config.toml
hidden_size = 384
num_attention_heads = 6
num_key_value_heads = 6
hidden_act = "swiglu"
positions = "rope"
attn_scale = 0.125
init_std_o = 0.0401
learning_rate = 0.00442
beta1 = 0.95
beta2 = 0.99
batch_tokens = 262144
doc_mask = true
Each number is 500 + 50 x the weight over its row's rms, rounded and kept within 0 to 999. Layers, rows and columns count from 0. Numbers have three digits each. The size before them is the row's rms in percent of the matrix's.

# layer 3 MLP gate, 1024x384, rms 0.17, rows 623-716, columns 336-383
094:556482457537515462459502521506520443480498496506541482509485547472512548557546428516485587465482451509482421562535505523554490491565523569532523
091:494566474515469473444506468473511530443603467517539434479568444560516430549582461480445485519526511428521475505513480567536438465518508538459488
099:374518550533530516480408438538446541462481520550515458572516409461499435550555497512501505574680437570421474609416521482585452569440562475612512
094:530439534445535540526467591513473543479493567474550492491517467514540501501505545533452486530465484434539456445448549518546511556409433426411473
101:451622481533467535503532502527485498512572452486448542579522529423518483564578573514477515530502442509522497510514515529546449519553467568509478
105:567585518567480508513563420449532499489569511492496597410500526447569545505477526505487512641489514492406526514502545580467472424467387492560464
095:545459536576518495517497483400529520473512461650458460478548469535544487556471387484520445530481530515513484489550400556517515424442405503373495
107:525453555438479581496507472510502472482479516571449607497564506559488503508475454517576448433469462486487472556542620494515544436425421584537459
101:498508538492497562440511491408417495545516575490499526466520431485518486426519482509462506599581432536577458492474438460473538490655487512472536
104:589527507450512440565534421544560484403534409470422492487562601520562515522481548500405569558512554405552480493557481496487436539442472555430459
105:519462488598467392470413487485480397538509386489470490491529496484488513495516466613438518464442517425556439583477545490523498466551432459529519
110:619527474482483485365512466558510573511466489460526459502425557550494520470557441422558449457509527512496449435427510493470544474461547566485543
102:476575462511485552454436463505468465573442431609510480518467447505519438430540390524522542502505531460474512542504516527494519441485517547358541
101:465419408467533500479554557440497553530487510465468496338555517469492525505572599544504447490479451525477488565402481499493551534492463439444439
089:500485466450462483391487514443511524456559491542518444480504565549477493546508421530520467359471529480578470504461519506520481480487388523628419
099:495479458461491588457510482509382482473439585518495480547424526538540489487530482475565434528524487517479439557447545540493522512459447456458622
098:544450471490471494503574431495475541559522481605562457404419529527436523584451570468477476574600522523404499505533456605528624441457524501603502
103:481536501508469449545544405509510460575499522570461513533542501457511470500550440566594422528497508542518465512499439457389446460551502528456563
093:591434453427515452613553505482454473504492511506560525533490504553441539541427493568613495450522490539484509476490594479490636491487584574513569
103:494488425524499524413578492474526498451520429506552396456505512475494522437542481432524441558414461520471488566559539507493444499461474454524508
107:526498486519533446525454540434500484616494501531466479555502505535412486592539539472453505479612494498440441478475467434548462519498513616478478
103:479501569493496568513542592487530480481545535495418478516542468577472481564469509521452534475521530503469617499575474540509464478514466569522534
102:529564357481585514515473503460598509591492462441471463527446517482541413483483443396554453530479607524486431488439487575551528515443472475434520
095:489454449519479478488575449431571413506546495467469508453577503452511474472521392431480401473490433487515421493504492564495496387447526478512519
098:531420495558571449420555406473466456443430479545529452613425403591441536469411511443475467550569523475496373510439407564518453496581482492565422
098:434578481462499501578432488553587450511473462615530521467535518426533455473523481529529563600429469485515446497504536439514528509586504614532524
105:439527418537502555523480438486612556498433553514490524546529525537528505391479525513491464471493435443578452482488440511481514546437532482439473
108:512460528422466385561566450501519497490570583558489484526484611526500517521456552487531448554402517574478545552498512473504556574496516605471532
107:424456475460496463446525527525491517518469466493546590532489473592496482524438466548460428477475491555432480640488556513482444460466477452446442
100:525509481544521525405480408417511499463428446604552531414498520486578533498508535521463515582485508433410484444464421524432567467454438521509548
099:563422460461516549639529448558525498467506435476560572523542507516504488538479456516470481450440537538479573517462534494470489532585526527516507
097:455536561470505506495512511387509475498578491544459591519486508477553507522502520412447531552517449502396444472458475542534499555516553477489501
098:461470540429542511509515585539405397537556527520418464500527544509410597480549486542559450474412506547506439545522512493388498521518496477480528
105:484468452536481581497494546490472447490550568472353525511439521575488399421492612442519562400569599569533536521487477523451567443552498554549492
098:529527456462443485475510495442541534530586533541496541480517536555520412460485454601525512560508495420490411476503442547566352575482503562525519
108:495478552513525522455461409517463458506527551442564501512535572551476487540483574478489566551481485533550501535460479540421546398450555490505578
097:502488447475510490447445518502482487473543478469572493475494521529433483543471468403522464521597460533425518481468540400472545439452425536516543
097:465497545563506534562500567526428517498541540534490630470440486506503519437566480480509500489516580495445397544570505475496553467448416569428479
107:512492511432417473405534455487542536517479559469511464527531517524555620531488422434568608527435517455489574429531502506476469548449555496544470
107:519407546448568519507397417537557562464500404498496547506483473422477594507517527489576480523580446452558462529632438432554443516479554503483529
107:488514647586536462516509519568556455571500531501488533518471401528529543577496488468472519425553419489493474443502548518558490527554446403498540
096:498544469514428482533589498484545474464564516474508552447456549480479462501470475546518378540457508429619410452505509485525536498486585605588449
105:495488559529465496479452508453544451614472521500463584386412452467545489556475460502404498479564566449536570499511518519406494512516537425578503
103:463490582424434497531517568353468497431480570467423537576503512548503469625507431528485490514464449486490556551573611554433473499606484445577479
093:565513462542520483498493414556578502602461514478436514456440525456496488590493586466472459619521448571369499473581522513398612475508506556534446
096:522533453568511530510556445569544527538456547611460546478473414426459453467546457448503558552455486418373539530533473447484533517551531408436478
110:440546586486542459481493480560543493333451461487464510425467471421483480474514411465529581524527465396441405493528572363503484518495518500479439
105:466525489501492494499479464486529546474524525514451452501479558538479536467464623466525485545499570553531470476504457485465577431496562519537472
103:461499526429482487566472535592497491488544560410574633561420553418517446580556424494523513493531547531419514601535485415483520490533373464448531
105:488512620497584533509414545451540498528450510485505420457554445469491432506528557445440477504514569602444432598548478494432509486560451526466456
105:515469500355563500535469474530562531536478516532498516453495501541489562517553611479506475495543493474465484556588537472452522571476479545473418
100:436497537535438520477413460433413549515446520538555572443554549473566583434429541510534428502556464454483532486484419578541475558533566515520585
099:455571458455512514582463470514503470466490511532451464394477464514520549542538554524485367503510526466542491492413500522483506586535484438510504
096:480558492510440527541440523501557536507545482625570533585502532462490581485610536518530550555503549494338536530415500496550469520493464488539498
105:533504325579433503596466579433434498533521525546481459472570483533466502429507461534469566426518566506479435554496510579453477432451428492343505
103:410410483395536482505521496459518443553526549441485444450374444487508525531449432464422481544527434516419412553526492413554493493523485581564528
104:608480631479432485456411443540556471387478477532567455443448482467530542497483546533496485440563473535473561429577481473522375452502474540541451
089:646478564514482434480503505409500509530535468495470555568426497453537544512504524537376489462498524512519472557480537464563446480470516602473580
105:490553468417540466515375520537558469467513485489581517436452629544430553446397509508393442579595500484507478468489468565520504554536457385381462
104:548503558519449588521474583496499444483412539521552546464500477495452380478449552469451533553469402424460537535531551515474463488501504451385499
096:521390452523533466557549467527523453539621470419490538470501444484583520497484573507499627541473439426487632459511532468532498560521539471521429
110:496551540429515474425513508440422485526399556509421534626487554574629583388451506482438484482468469393470485525449498460421559542555433485473529
101:511585427504537598519558435592465409562494473524454482495493508603431588479559527535475383535530485524459411474529465561461442435479537612489525
095:479458518554466476468483586515498444566442459582428496470574513495534519486455452427445495503551499403489537529503422554577463525516475475451475
104:482551429470485498391450586559463545503447565483555438397491629519481533519610501403486527475497574525410535551590507520596393536443491485516416
107:506429468459488558475465514531437529476495477516367536517566466471386502523392433538503520517567535487411533418594410458563480519478529565477487
096:472578467501555509494524497512530539529485476419512538424520486464479480515506467636472525464478462441436532506552462478475446482458543510457500
098:506517529469598567470533463477486591533485498580538532560493516530443515579442520521486430453521556564530509532459533454505477379503520621506469
103:453482453491493551564536462534483513539572527551552404429538541521505500499480493428414469520517493490524484547472526490518549523512528512558544
102:555485561653424481512588422567521534607556486498532514495521489462501519563519529555463452445542532518508406509471462426415496441451551444528458
098:542455494484536550582422517578428401519521446506528538525455439386483567473524528465476554617611536492478498521464442575484494436535512489544544
108:457508507566534529466514485419504467527502530559478469484480550491456505470465499492461537527508513536440513570504485555528561463571505510581521
098:529529526530462554511548461514564560476505535508464412576473479511462561506505482529608461590560556527448498447511466522502439478506397527463519
098:471478524548552517511489485492464539600495530563478566387554541526624557533511481543478527550526457544529442515517489439540488445545545527471408
096:443547464398504422485525552494469579548547511497500485508550567500464568516423561458477536456520489432466555387442454528413556587491472546480511
097:458525429503527516551547573488462554467516492568541481451499613585492560561402497503546473507522466577468539417525445422590533468500448501577506
100:526510446443522564464531480510486459491487532423559418495485513457575605475477480433571527580476384474458531484512501547503512453429523475431530
100:547474557451594535445532436561511494513490457537486511465476497400456491538401501470583458582469472418507554516478528485495505463530437507457446
107:439474563479441473353527546551471455476461555495565514525443552481455456428500526534498513454428504502397413505422569506412483462493580443479527
101:487553454518478502482514489427487502514585449540524570603429526408431502440507478468487456520599520428554493516538498456574458528480443646540579
105:459459553535435480495546394485477453499438445485537545615533430542530484475438508501461563488478513523455538572521397511491454465457518555519568
097:466516529521558524469449621420520534598534559485518497528506583531525428522625461468565602531561502489475543546416506509470525528410527501528549
107:483565527479530510490524556461518379526497434557521552468472504541470472509412478515559517373467493508502499514469442411529463566459515565510522
096:553544544558422476453601471514588577465487547509467536452503505545559491488490562461495600536512403490547499478438428476416408427597540428452607
110:506573329514587501507453455525488411544526551450469621548444515510670535475456523479509458502497483496495506461434494531489423405513527474481534
099:379521403495506464436571473514460481605512485543535471498554512473424522425569445469557580442511539475524586597468515490526574421577571487531472
095:431486395427484493364486532385556601624492497523570563481579482482456543502540524505568449433440453425480471486439523498452429575525462523435593
095:534502462570484418409480450528524499468558564535592533504403484445516494339411567533497475521580497453437591462450572529573594434508493468542572
105:526377538469559516489570494408454550572498486596532506550583487516508574590446461474564372450473441431437529573474487500481462548446546495481499
092:446531551628546514545612499476514549539497472457543554497509398453506557480424485547442532426449530498482582492505533503485465415558407463501463
103:444528487564428455489481445451523376529504525543450515611554440476434437483483566472475543630461585491536441498487511491563466475427474486441498
093:528519571523474525524507637541575442490368402504530527499410529547632542426494487446588459519477551441489471505612483419432473456480562414464429
106:430501435532489501534449545513356460502443510504480486437526518542600557552411516489520511487542547490579461466563450485541506376462491479446425
106:506500426529446462508542512439516535517558508389478538558489486490406600550528496539500516473564510599538460502481454518451472418521487495394489
# layer 3 MLP up, 1024x384, rms 0.171, rows 623-716, columns 336-383
103:540486495534499369527481475490448474533483504476448486475541568468466330434552559541372458525509458432519427453455477506497481583497583574493509
100:420420435596420464543470657496567461539505427433513381478497475492515573479485542411505434528492575559447527539511461577489465547421420439508477
099:505512461537468432464493512528497501506500549486541560460484410441488472513428526514463511411402548553516501359472501523452520404505526443418546
092:442569526541478472506467539463511579568415533543483441604479437509456529480544587513542542592544427527553463504519478495435409411537530508550490
106:401476473518542472446555555488587466534458556531443498481503411492498456447497423552466593522523499470526435525526523477510498525499505388485470
107:479429522530529567605505557482499517451441464506499464523541566576511445499595478552493559475491518491548518469454482476538497509479480574544578
098:505451492501527484504452488443459557431530437576388357521583512557501504530526404569491467461518517532505446438453451564463517531558471598517448
103:473482452537478555539501546511459460432443529439496462510417475369494471424561494564323483535476471486505453638431439497479494501513438465537509
096:493470428527502552508520531506465466374522454589469498429546480485659454523579509467456441563437538492555399562412497488461460539478477467545510
097:516535514401396472444446518535451471508478491482468514521527511351463587491481533526472501542511464518540540483495541460444546447518574461528472
107:537512518429538529631472473521430572437443456640487534562409531429568453511455433430457479401509604479520471528503464519523558443437411569541438
109:438499491503477525525481479478637487557402570480413535555503569572519508481515469502517522481445513571435541508525578496520483447490526555472523
105:518427535581484515532449474462356444428433550497456515485510486539501462399511414562500486473458481532454513540513578497479496394439433497440471
103:509492453543407554550502470501476530445466525519515488455473471547484560510487471556443457489532559580439545514484534402544486515503429513504512
092:457433426408480522528533467411459474525541565564539558461596508453470505445460567543457529568400502482479475537544490493433486519466459509635484
101:413474501540518492507538522559543378516496513437463417543538510541476514468359492547514488483567460524550511510589544513529541558460505517547554
097:579520374491526544505477531525585501495519441544533523594534519484472467484554506481538509524579509522446488499492489527451531486539496476461592
101:471688515519471505510493412475547452499527510597504517481614479456528477518419475469466517509399446497455502469482489581471531526510421441452515
096:458498531486480525434462360533481584591538481590376527480465520514552487365537461565469459543467505517488435519497497515479453482568471452525481
100:479496482453487497526459545536487400412552485504448449468493479533473515563638455595502502622461488521408373473496411519546489468482440536553402
101:484488533466429524505470506564441572433510501398423443500517561454574530522503452478527476354607596516526496534460477469517427527545511465483389
103:466512511316535389552456533564504558477505493516424482550497478426536461514485551555501520545487532587387484535518426502468470550342502480458500
105:575488476406481522417497438598459504532488565520454463447487495398549472510412465480579472488479548474454443568513347468387493551445519396429509
100:443525572457509493488393512396542541405458469488473557522530593493552503473622547476532457485411566531539487425506515495542567554517472463537370
096:509515478515556421483527504562571540462582416516518549468510442563482388501554505577418535598561477462420547525516470448468522511504457516502576
106:490504536506537541476524412441493518486431546549422563519562526476424486513470602566527545482533553532493463657509376533494455548434501503468496
104:445537520431544529496600528438516535474528508544534485352518566464373604535463516487498477551497429417553433447549521427509500465467481487398523
105:519490445408510402501466558497571495444572517601529477504534561504569529545401557520506483474528521475476630537519529571603504554493464509443475
102:502498457493453362581355451576475521512503475497512476515427527477470492475502478467492518497558511531476508478514481557549504437488535448490461
105:421535533491546529443555476457422527531552446548633530450523440502426476445510563514563598436478395515491450607576523508506447516471447487565467
104:510499461508471507565510552517492399573533471462471476492570529507464428568489499541522462601495462557425516616487561473482468452450513546536492
102:446515509453528486443556573596460584576461493558460520488594533526514515642536544407492488479431427493500559514401476505502552451458410475487411
103:461506453402444529464532523532398494557489591539543572542440466449473462524546446500524520408463527491452526441523539505595585391485451509431469
102:456520485464543482514449482537493567447441561598460489533538432523394538531410490443578552603510498537541524562498485529441540416441493565420513
094:558495466504499549514513434543596514491462506527407516500471477506559495454571408493443455388551493446519400578523500449489559587539579418542555
109:507497452554541531512582442540444543461485485480599531560595529552552453495473371563423574506594502421489538519445484584471502483469359522429443
096:423516479474506509451530513557490523520569532477505414438593526498462605534474497545475418537545479461471485497406486482562444437480486548527452
095:518488452539526449503530423491495448491493478515479354573444446524562469472521470547562430524519519412493545560510442441445443535510619504511544
103:521490500540518517465474466544526454496437498469518533433484538540483504545489358453482568532456642527505507448518513543491539536478551574554467
103:476484505469470533533510503483472428484462488507464453469546498477505438496573439517444533398481521450542566466523513545497588440458498414432410
105:564496555420570552541524566535499503551468512561508491544513530568495496478460526537534518503537560504501479470529587439501535408508494531421588
101:528503418539426542559507555519486516516493520532493550504472484508537474556497408461448436532457431601412596511448545584545421392457547628570568
108:518525475513504593450542518545461459499603471590478445544450467459519415491506472494577527530441542494557419495497474483481472449413561473510524
096:553537550494429446552456461500419597575448559478430464529492428431530547446437507536518511503545540517495553412457528534473529570463507466460532
099:553483539461480533492527534537483443526559457628541492506462551444508574489514445550495535543507508620504497516569568502558443500433538529542460
098:615557537524483478459563466544534458543501454472533533453477511539530588434439390525479561485557468495534507507506510404507552576443493544582457
110:491534425489518521418571555468493577579410442461506407475573437477544543467389529418436464500482466454534477584410442492499500580542543510582404
104:537533552480552498480460430440495492459519543529474552467467469545441507530468468574532533495557494448594486537565574506530463573558529407558510
105:495478517502489459449456439496503559507548491477565514393477509549485458541466410493523448475473417512559490518438481471475541474588461543485452
107:540507491547483511492575449511497575426532602528521491490529482535478546529485423443501570465454482465566490439495477448493542524444447493514490
105:531475567568546533523488543468541515502574470478565508550572489492528545555589509517522487579482511456418469549490507447578482504428471617484518
103:475480517468488446486480416459491477505488649454455537487539488607522557460621518438465512506520507561477516449451550479454560604487479527508551
100:469515484463479532483453544489494479558531479537466502540502497500561509441445435487543513427391553508539416571560461454502546499509532505533436
097:499545470417481552539437472503383563541518421463519542568529413520481415543587508492520427517428501452536514581509503524477498528460512533483499
107:470439541533445576442495520520559577451518499522421471468453577447473544600514644460623460512429505454440523524483561529465494508581501587407482
105:549548498592499559508570525541435527492431465538478540543624566464435524554422574512499512481424487452575468517563476589428493506485488400505440
109:447525410490544415543579561523533495434546432503472537467525509525532456383498462508401539500497494530581483540504415433473584372540548492541577
097:492481473512569480516494634512552438501543446457504575552466479458549423561544453438510494505436599542572407519476514532518487502411453486462586
101:442528430497538521520515506522447507564503549456558480534486535564487579490510449528492505479459464473507405498554485481580494466516424483444553
100:461476515467436418480527468503538348492408605456536454515484494466498476527503544523486546529417530496527519513545491442562564475574534604508529
099:484569535460489536524564523453524490432379604602511568552538544501407469592499454495513449409519456476532506448414457485559500418470519520490518
107:506560499461560515495469531519622491537456478463516500516519528578525453481495479531541580508422530514498417522474497454454476579486410555496517
110:494580493541463521497595495546419533532431438497467489497603528417491483485416483423468480497509552502379562522542449555537551465451539468543530
093:507474536505523497578569408382513557465430456408493494438484397567481532514489501572469496569561444438537459482509504386479456522557535460512519
095:435460479469444520502458461501448494559579520521535487435520438505511430402510437477478520443524458534499593514550501480465520350572601540392486
099:613431484547513526463484439511495466512509523411454443528653471526558530506546455444444549551471518460496463486494469501526492533593592520404462
099:473497454525519544558489592495501486511534527482499537467556436456524448518551441545485429449567435569426445484490491552533560467494537543457479
100:494449457468433430526467451506566491500453639530469544477598509490564610571548504447541535552518541476499478487373519461523475473480446453557484
104:549505475384503538524552453498448548543491568516429507482429513446448537416499460499550518550481383465521455594434495493404501411539581398517488
101:541440434574412564486480481504515520600499519347486547531567461449481505540511528492451545489497486452488522526501556525511499474541590451518568
102:456457511416468531526527500520518541424571535556475512540438560534435464556579572529541507455459468506589527398403545442489445496475567414469527
100:545562461472557509519548495496559457535513430562469437531456554449450524501545461435398519452524482504542498519537506414450438576539481587418440
096:456471556461494500442480480441616429512463530508457524522466508452565441537567454501531523507429477411507495507488511592613420437487497494552506
099:517481540487516485524612457493479421460460506582534525483516443444520463403428385495460587443452517504548558513526453498486517479530409567511488
097:453625549575515502511511526465463581524525595559470486453540530554484387415480465527427570496523423506469468452382503496645517480610532523382559
091:463349494491445499493528510525462520499513453436520457428481460529527557502495513456606552476561463495458424499520425382514547477436498578597527
099:570580449479514513530536521423529528500492592532475495533565571333457583515540551441413513581526427534527543463514488458524529470506504514518551
102:524460400556436509532510532537470484609516498471560464431624483508540496555505505427490505461425500465467532459455426486539410490511471572571448
113:465476496446510304559474475512459451454497552552517427455486494503552546439505443453462568558455395551546389481440413543594541469531485533469525
103:543549469455462451495542509424487534428444587413488507468469424520488492560502488621486527435544557512496476400515472462491612527497604508588563
107:468477511471502477469567485560527514610421558570497478541428400485549514381543498571563537579480473471541493447568492598485540532459519496518450
088:412493479477521498446526589542518554462611527502486534458558544536399514459512551524506526496457449618421565505481485550517461491464490542553484
099:483548535577519519495530481567535465506516507542527448496463494508493609473507492557551494421484495545523477448543580361442494550469397511535556
094:439464482472499508539492494507509558560427506423590463462489515518451473537464463513520395503427559399406569478593513447490514493525580469531490
106:548464587493575426517435506458518559591464474505533517516504468557496507523452494530496522436455490461421476505465485525533454527536471544483481
097:493479493576490545510480545462437447423457457468459504591487466549556476479536493532475516536430480489461397445542606412514418524503448468460540
096:505503520445512481512477422453523512529540426545545504488488524525473534467516448496448605479493515516500559537480466497457506535590442520494505
102:490519540521488377445480478525526405552497496477563589519463574446516488392451462487462495551464566489471575476498489461533519513545605446510588
105:469506431415581678471529448401388517488453510478591591524519481544490479470522483396499525499499436418472539492522475476545533481515503457480482
100:513550545499510521494473450546557558397452562405562482549513545502457478495539555488419560464440509496476499473440558515524538533550421525498459
105:430443426496572516485513610436549564464512432550542540575421482527556507454553495438468495407602520488599505538395544439655445549510475457490491
096:546432446451591507418567566566448544477501552439523501534448460506500494498567533517432517492479458579487464534490451491485497517493463565482562
100:547420455538424503487545488456480537521493483492490483530410603484474541502523493584555538494479546512492433527522557486465607477432524482464490
102:522482476555460501568532564492563529445531493570507527460483436510422529506451463480630471476503461462493479572547539431481517430490416492556561
# layer 3 MLP down (transposed), 1024x384, rms 0.153, rows 623-716, columns 336-383
103:535448465519562548579583455551450422580440530512569442488501484485521493525521518548399410512508455531555457496413555578393522498502534495525445
100:524526496516561596515468454514448519470425529445559410523421547526536487488448495463522485511600486484455529466478500601560517519444519441519454
103:523577545461507536499501608458503495422535455579517483474627555512458438499519495541489407418485491504507522412546560496528484442484418462541527
097:540538491511484553502454463558501471429546576594507453532475541485522517630455566403568516491568546484467442523511481372436468534534375526463522
101:478472506409546494467395505503460404634498560535476524564427508471452465418550547528542460511538480498477513514468530521487499452512516482445509
099:441499558475510572483467403499576522481578506549501615563449460440481563539472482485510535483475481522503525501445462455418607487555521459506452
104:545483564530531496497472486478422428396516621478540495451485485312593510501492449486546525562484479532586523540524619550456563444640519474470516
098:532581413498463518497586494539538496457510492481454461514457521574574492531546379508589494479541453456538394539461442459569459470366520544521506
094:476465447495475482490514527404405500552448520519483584470530518525579512425519481465390467484513524500587446578522466546525466471504556441601525
099:562545479440508423476544532530528442476504456462497401513521430474547518452443599523515520454497490492474448387512539464500573470483515441476501
101:469527476489490490546488534467558468431426435512443498495488477420501454539406519413465509492560523419417455482434560405504521633404471521462388
101:457416548417549426542560451513540544548414533469487526403485455565489536504492555522547560472428460485502505489383513496496526570480516585541423
101:548452495543472487435555491491505532517514455577577483370527467586465464493505454559478510432572506596470544567456460601550492496544494533408492
106:589525547518525502491436508470501423596422528564555554502391521485557481519496498453516507579500465622386556521516462458452491497525548516472458
098:516532472394515441505479486529532485457522595517547531482507464526385482507602485412460560482529491485640541557515480497464494528481528505467384
102:551516482514481445499477454382527457504409477467553532508611466483629483580626451392465537454503486546503499460514559499489541465504451589489450
100:547539525516512508517543570483536496557384464485453473531401552527502519430493494451587534482474467526533428558494514520524402479465495486521419
099:469535635545517568459573486495525449566413593457386519554578422481521505466501497438498552456523445488570468428555494400474429474573449548480510
096:538559528456516546524566472499559527515395517508496484534526507575384472519444460523537455480425556518444426428542400564453488393321490470490440
102:522507468526530514439508503551477516536542522558478411490503550518480482420466409563491491488488494441479434493578543628486469570441430411558424
104:512459482468490477469483563535518392406479500342483510449388538537506480477414466475516529484537573559522524507514427479501461523447540405529501
107:580540634539527452539541492454473552529453504457510593438444466482487532521495509452413685484483548560487497536466493565479495520467425420438445
099:481476558482538524395526516504509537492434470503558552514449552468463502572469389471430482494415443533518594477441401396497501526472462562468469
103:533560554358473463446481585429565468406446449476504370473395513464453543515391569468566435435533559426457502421512507583496505573497537508514562
098:545493500488523517520395554491493521428447422575486485463513425434572509500507490553535433566522600463440451510395559515540463544492568473527529
103:496504497550530514557473447448470429507550565503454537529497505417531483506461538559535456560524478541586512531614636498503482520485502477462461
100:536542555472486522485510553565496505381499483495590631524543543496465519518424490504501478424471450443466476444518495513486539540438488553533550
106:467423426559443442497467442427545481438530390583474564531545507465553453512350500417476471499516499511571553541462456420525472494474437499448454
096:550509494525541539438603475520443538531548455433541527505560579542550425471501604543482479459514461542485487410516501481517537517505464428525507
100:513494434401425516496516490422473464636528397472540447453536493473477471548442486474529533479513513495556455536517497444487505522532505493563485
102:663419507440472541518504533481407493614520434475487494574536429486495421432457503518532444553461563539468478452440541503546396493471528499479436
104:507423543495492445461566481493495441383552569572563590472529532442486510511447521498469532438463613464381430418504460483419499540466551524441525
103:532416454517486500478501552444494537515513485570442514543540479525557588448496446589511530503457453496563399551424447493506524592592528491510538
107:453492464566511525470515447454510467464508478462509454474385447512436528508512498507571550518515437483557536578454438442570578556405545555508544
102:411508554450538533516391487435430410509447524513459507538531409535506486441580490493458483388621487391510412556473509477465450525501541481511418
107:546494430454522527455582483487533588524506486468569436509544583572475401484524546550476571478501515542501464538527577572480578415488503494539479
100:494463517487504443555495560469497486451535458498565459586587486491440495561528485560393517550525517453533427546412460511460519497586512492600423
101:490463512517453435466560575473501474444477477460491372559578453394508402544447458514492554476478552528492485487591460411495520569460478540481487
101:533473445453499515479489573334456425562508496523510502534432591495530479433441448527522517485548502542539505457474568461571488491451539472581463
105:494493553509464468538517482496561464628540455496595473507561460515577544434497429503539437549627465460548481478559485548474536486536542527521515
100:555429484495501559476514440502522574471505526512534478576453537399507485499462470466486480543590469461610452550441484418490538573508520538347491
101:481450531494456512534467471498436451510401529410416520495482467482538435480435567438521407556509475529432562529476616518471507550523574487511569
102:453455432482454501458580545509492435540492548531523492542502470471471391568519466480550557503498512464467519504570523430505524419524508450447524
093:535469550455529484407434516517470534536451582531534518587549486579553538510503412485501507495580482523507520502527533506540553413517565392537454
102:516513480499484447574494584487451574482528607465402462459503462547477499537463502499526488552480549461549486514530450458458517464554454563433535
098:552514495480503500532527521517490465462477396505527554567401513493504443528494552496402420445497562469528547497503524563540445463556562521498496
098:427442470521501526464459484462527553531517453491487558418523473471471477408544385583582485480454400466514505484438504434480494490482533427525457
102:552435496475441476476527570485426458556498429424541482489409518560528432501492541525443477529518478578457574578532432427504529393614519425446470
100:475573427495457555573522428453537487475481513437444555389480467533497544533593440483454576491505436497432411583536410641556530429502526427445494
106:462582483381570466504479496570524505532555511499539522530486494524487559557478542393424508458476526530495525525507552428507522511397526551498489
103:481540522501455406498544465473499439418540498484521489541549466412564512539527557546601536539463503443427554473523516588502551501493599418478516
110:506450486477492565531448485542493481412458482439452465550551498503464497477462442403516478497577498355517510459451548440537571420465523506393531
102:512482474549516468572468430499526492402500539563414373506602572455496452534535454506481545560527567524489448496531471392483555480486463454396382
095:550488588467510433615471476562445586499488462600574432416454460443599509501521571529496495566477553491452517492544450532454471593500477525467517
103:460457443493518509596558524440405481419493445407456409428468497415409489545526510491519608494429576555574555525489453464463588469586455521445495
102:458498504449519435405509447513483467492492503596477519451517539494529519439557509502476573582473480562527550536506412414476449560385511512504566
103:511445533571511474592562485480554526453529487537512484444483470495480536516477528498515537545438523490466395512521487568476427518521521511566452
097:556498527466421488520444475473507530440433495504473485563501441374536601464493545473476494545498462424602501470607471472494459496456528435521546
104:544471461567438568490479483423429445528507447459604558458478601534507580593534501517474562438532464480468385477522478532511564473499555475548498
100:443561474452464508544545501532487465427527432476493455545499382450416417531394502554488475505491475437463457468491479484622530514574575532478487
099:523399464540458475533500526460480516586560504504503557439508546431609464508615463574514473564478478435501510541496564567526512481596536389517497
103:451496477466629509440513501455495452525473479498515398465454514472439546467449445506523557535476570414508437469451557532465502566517551534461515
103:498490488355482531514515505441467479435478499511519431547555494427521458512414619500420566526484462547546514484530457490577470488503398454436417
102:491415497489519529468563482565525450511456538505603386456527474558463507456489509529392450563546458561564509532485501420505423442464581599524478
095:439488456430510513521389535526466445612518541523585606406588479528543472439492434523456433501546496607506568505529444551465564586508456546502493
098:509416404414570471506456509598519508489459505506517574436465522484491532479497497578573410455487471449559476572574496490450558556562537459524482
107:501555567507533500502467543524465609407517553565466470578562512459516466423553481467504444483517544487562468558443523513437513483409517441432477
099:445408536587483529379488475553457425542498512482517426613470466429409413469548471440464580461543573524526529502466502437491546401523500571496486
100:502489491431548574503544482481452504532506497556518485441597446445533507489468512458458466617416343491394441478479478412407528529438477525428374
094:537406573542544487499515433521592466538381573464575575523489390555472450599516510465434404513468538526569529498410459524440481544516530486491510
102:508467483498478513541530459513469520556566449512440465451565475509521470492478515526497553503487461440555462459427567609635514584530492473517569
107:561503475455423463493511439433486518499507495407544524565548499508445495549513389448466473477574571455533481501579421580431505543533466489456506
102:474555543499484549538523472416559531558440422536511463480586494533530528463559442504597487484386474501573462445374392586501512544509471562492468
093:541472478514542546493500437443479549472463566435413427444499540452390475436410531464561448531518552479557485410506475470510490513482411471487536
097:474544513511495492447554516484431488395531485488509560523495450564506481543442521482492558423521513470561486545481613423422402527548609491446544
105:404579565498458554381433470476538499533479524479457492401488510514497634391528461513506544451513537563428486457588529489406490469515490560465517
099:480527485490546434547455526509455481512469553464475584492464458484487442518437386467591455518443556439507452590479524483356437618484511495513561
101:532463518541573527546535444493472554585444534530408393393449582446480515537544392482458530487501519532533510496405457518457524504495544515512482
099:471488469467530570635455514425507459611535476496609557492500466563508579430487451446518495453508483555528465502486470503522474560493470546486471
100:487638440444449563513528472541547487468439504586559537609451606458463596523498475561525509493457380430502461536528510534500479568506517525526414
097:572469428454506506555425442456478412424500382489477568531499514465491557516420562452455526482450434571464482506445479491539504504529578531409475
097:497533487521516539515443548511530485443486459567429483436561465453449567447549524599461531500445586485500555476602578468554561454406551462484378
095:620508544539603512529446543562508517501507558549540403514584561524488452545485588528492502523545572523510456438530487515428474600441515449523506
096:543516516525485431467450418452501410493465568498373526564448548476506514482441519497497420511403602469541521543481493480469513472498517540521530
108:519448548548498489509554452474537514564503572602516478607474501531463515496496652430453479520510568520370464588462543532410530532517421485558428
092:448516526502478514467457457424617498473395542542464429462517454618501556473521517527529439474442516557404419476528484562579429552503468473539391
099:548449428549455533486497487474518471595474531659497539516492526467572506470501439549456466500531554430517524440482564530492438572528403514530441
102:436532579522615520501505594587560523562515485529410464574499466510517530491402478501513565470475506467457532457478481531539439535481491425498493
093:475431487519453482345393511571489484522472443538516586446521530506550487517546578404554506555499518529466510431551529619479485488619417483561483
108:550545531524585493412506479514527489316524525500598488402464506523509449475463453562467488466505458483503464512507554463527575452419497473496476
104:493453441567514437552521483606579538499443466459603441475381467496460514546619500455494475579544576510467400510452486438453496565551504532456455
101:542457513537533443439547514566499486507625528542536478557503471550389455565463444528557463522486417591437460455432466399564453477379464473489437
099:551503546513525454479570402486475565545538512602473472509517561510515435491462458464482428515442579481453472555478393520514538462593526521581640
100:567491551477540508436487557584536391447482414528553442417543456545474494456581483437493518514533506486477525501536549551535546412425503482562585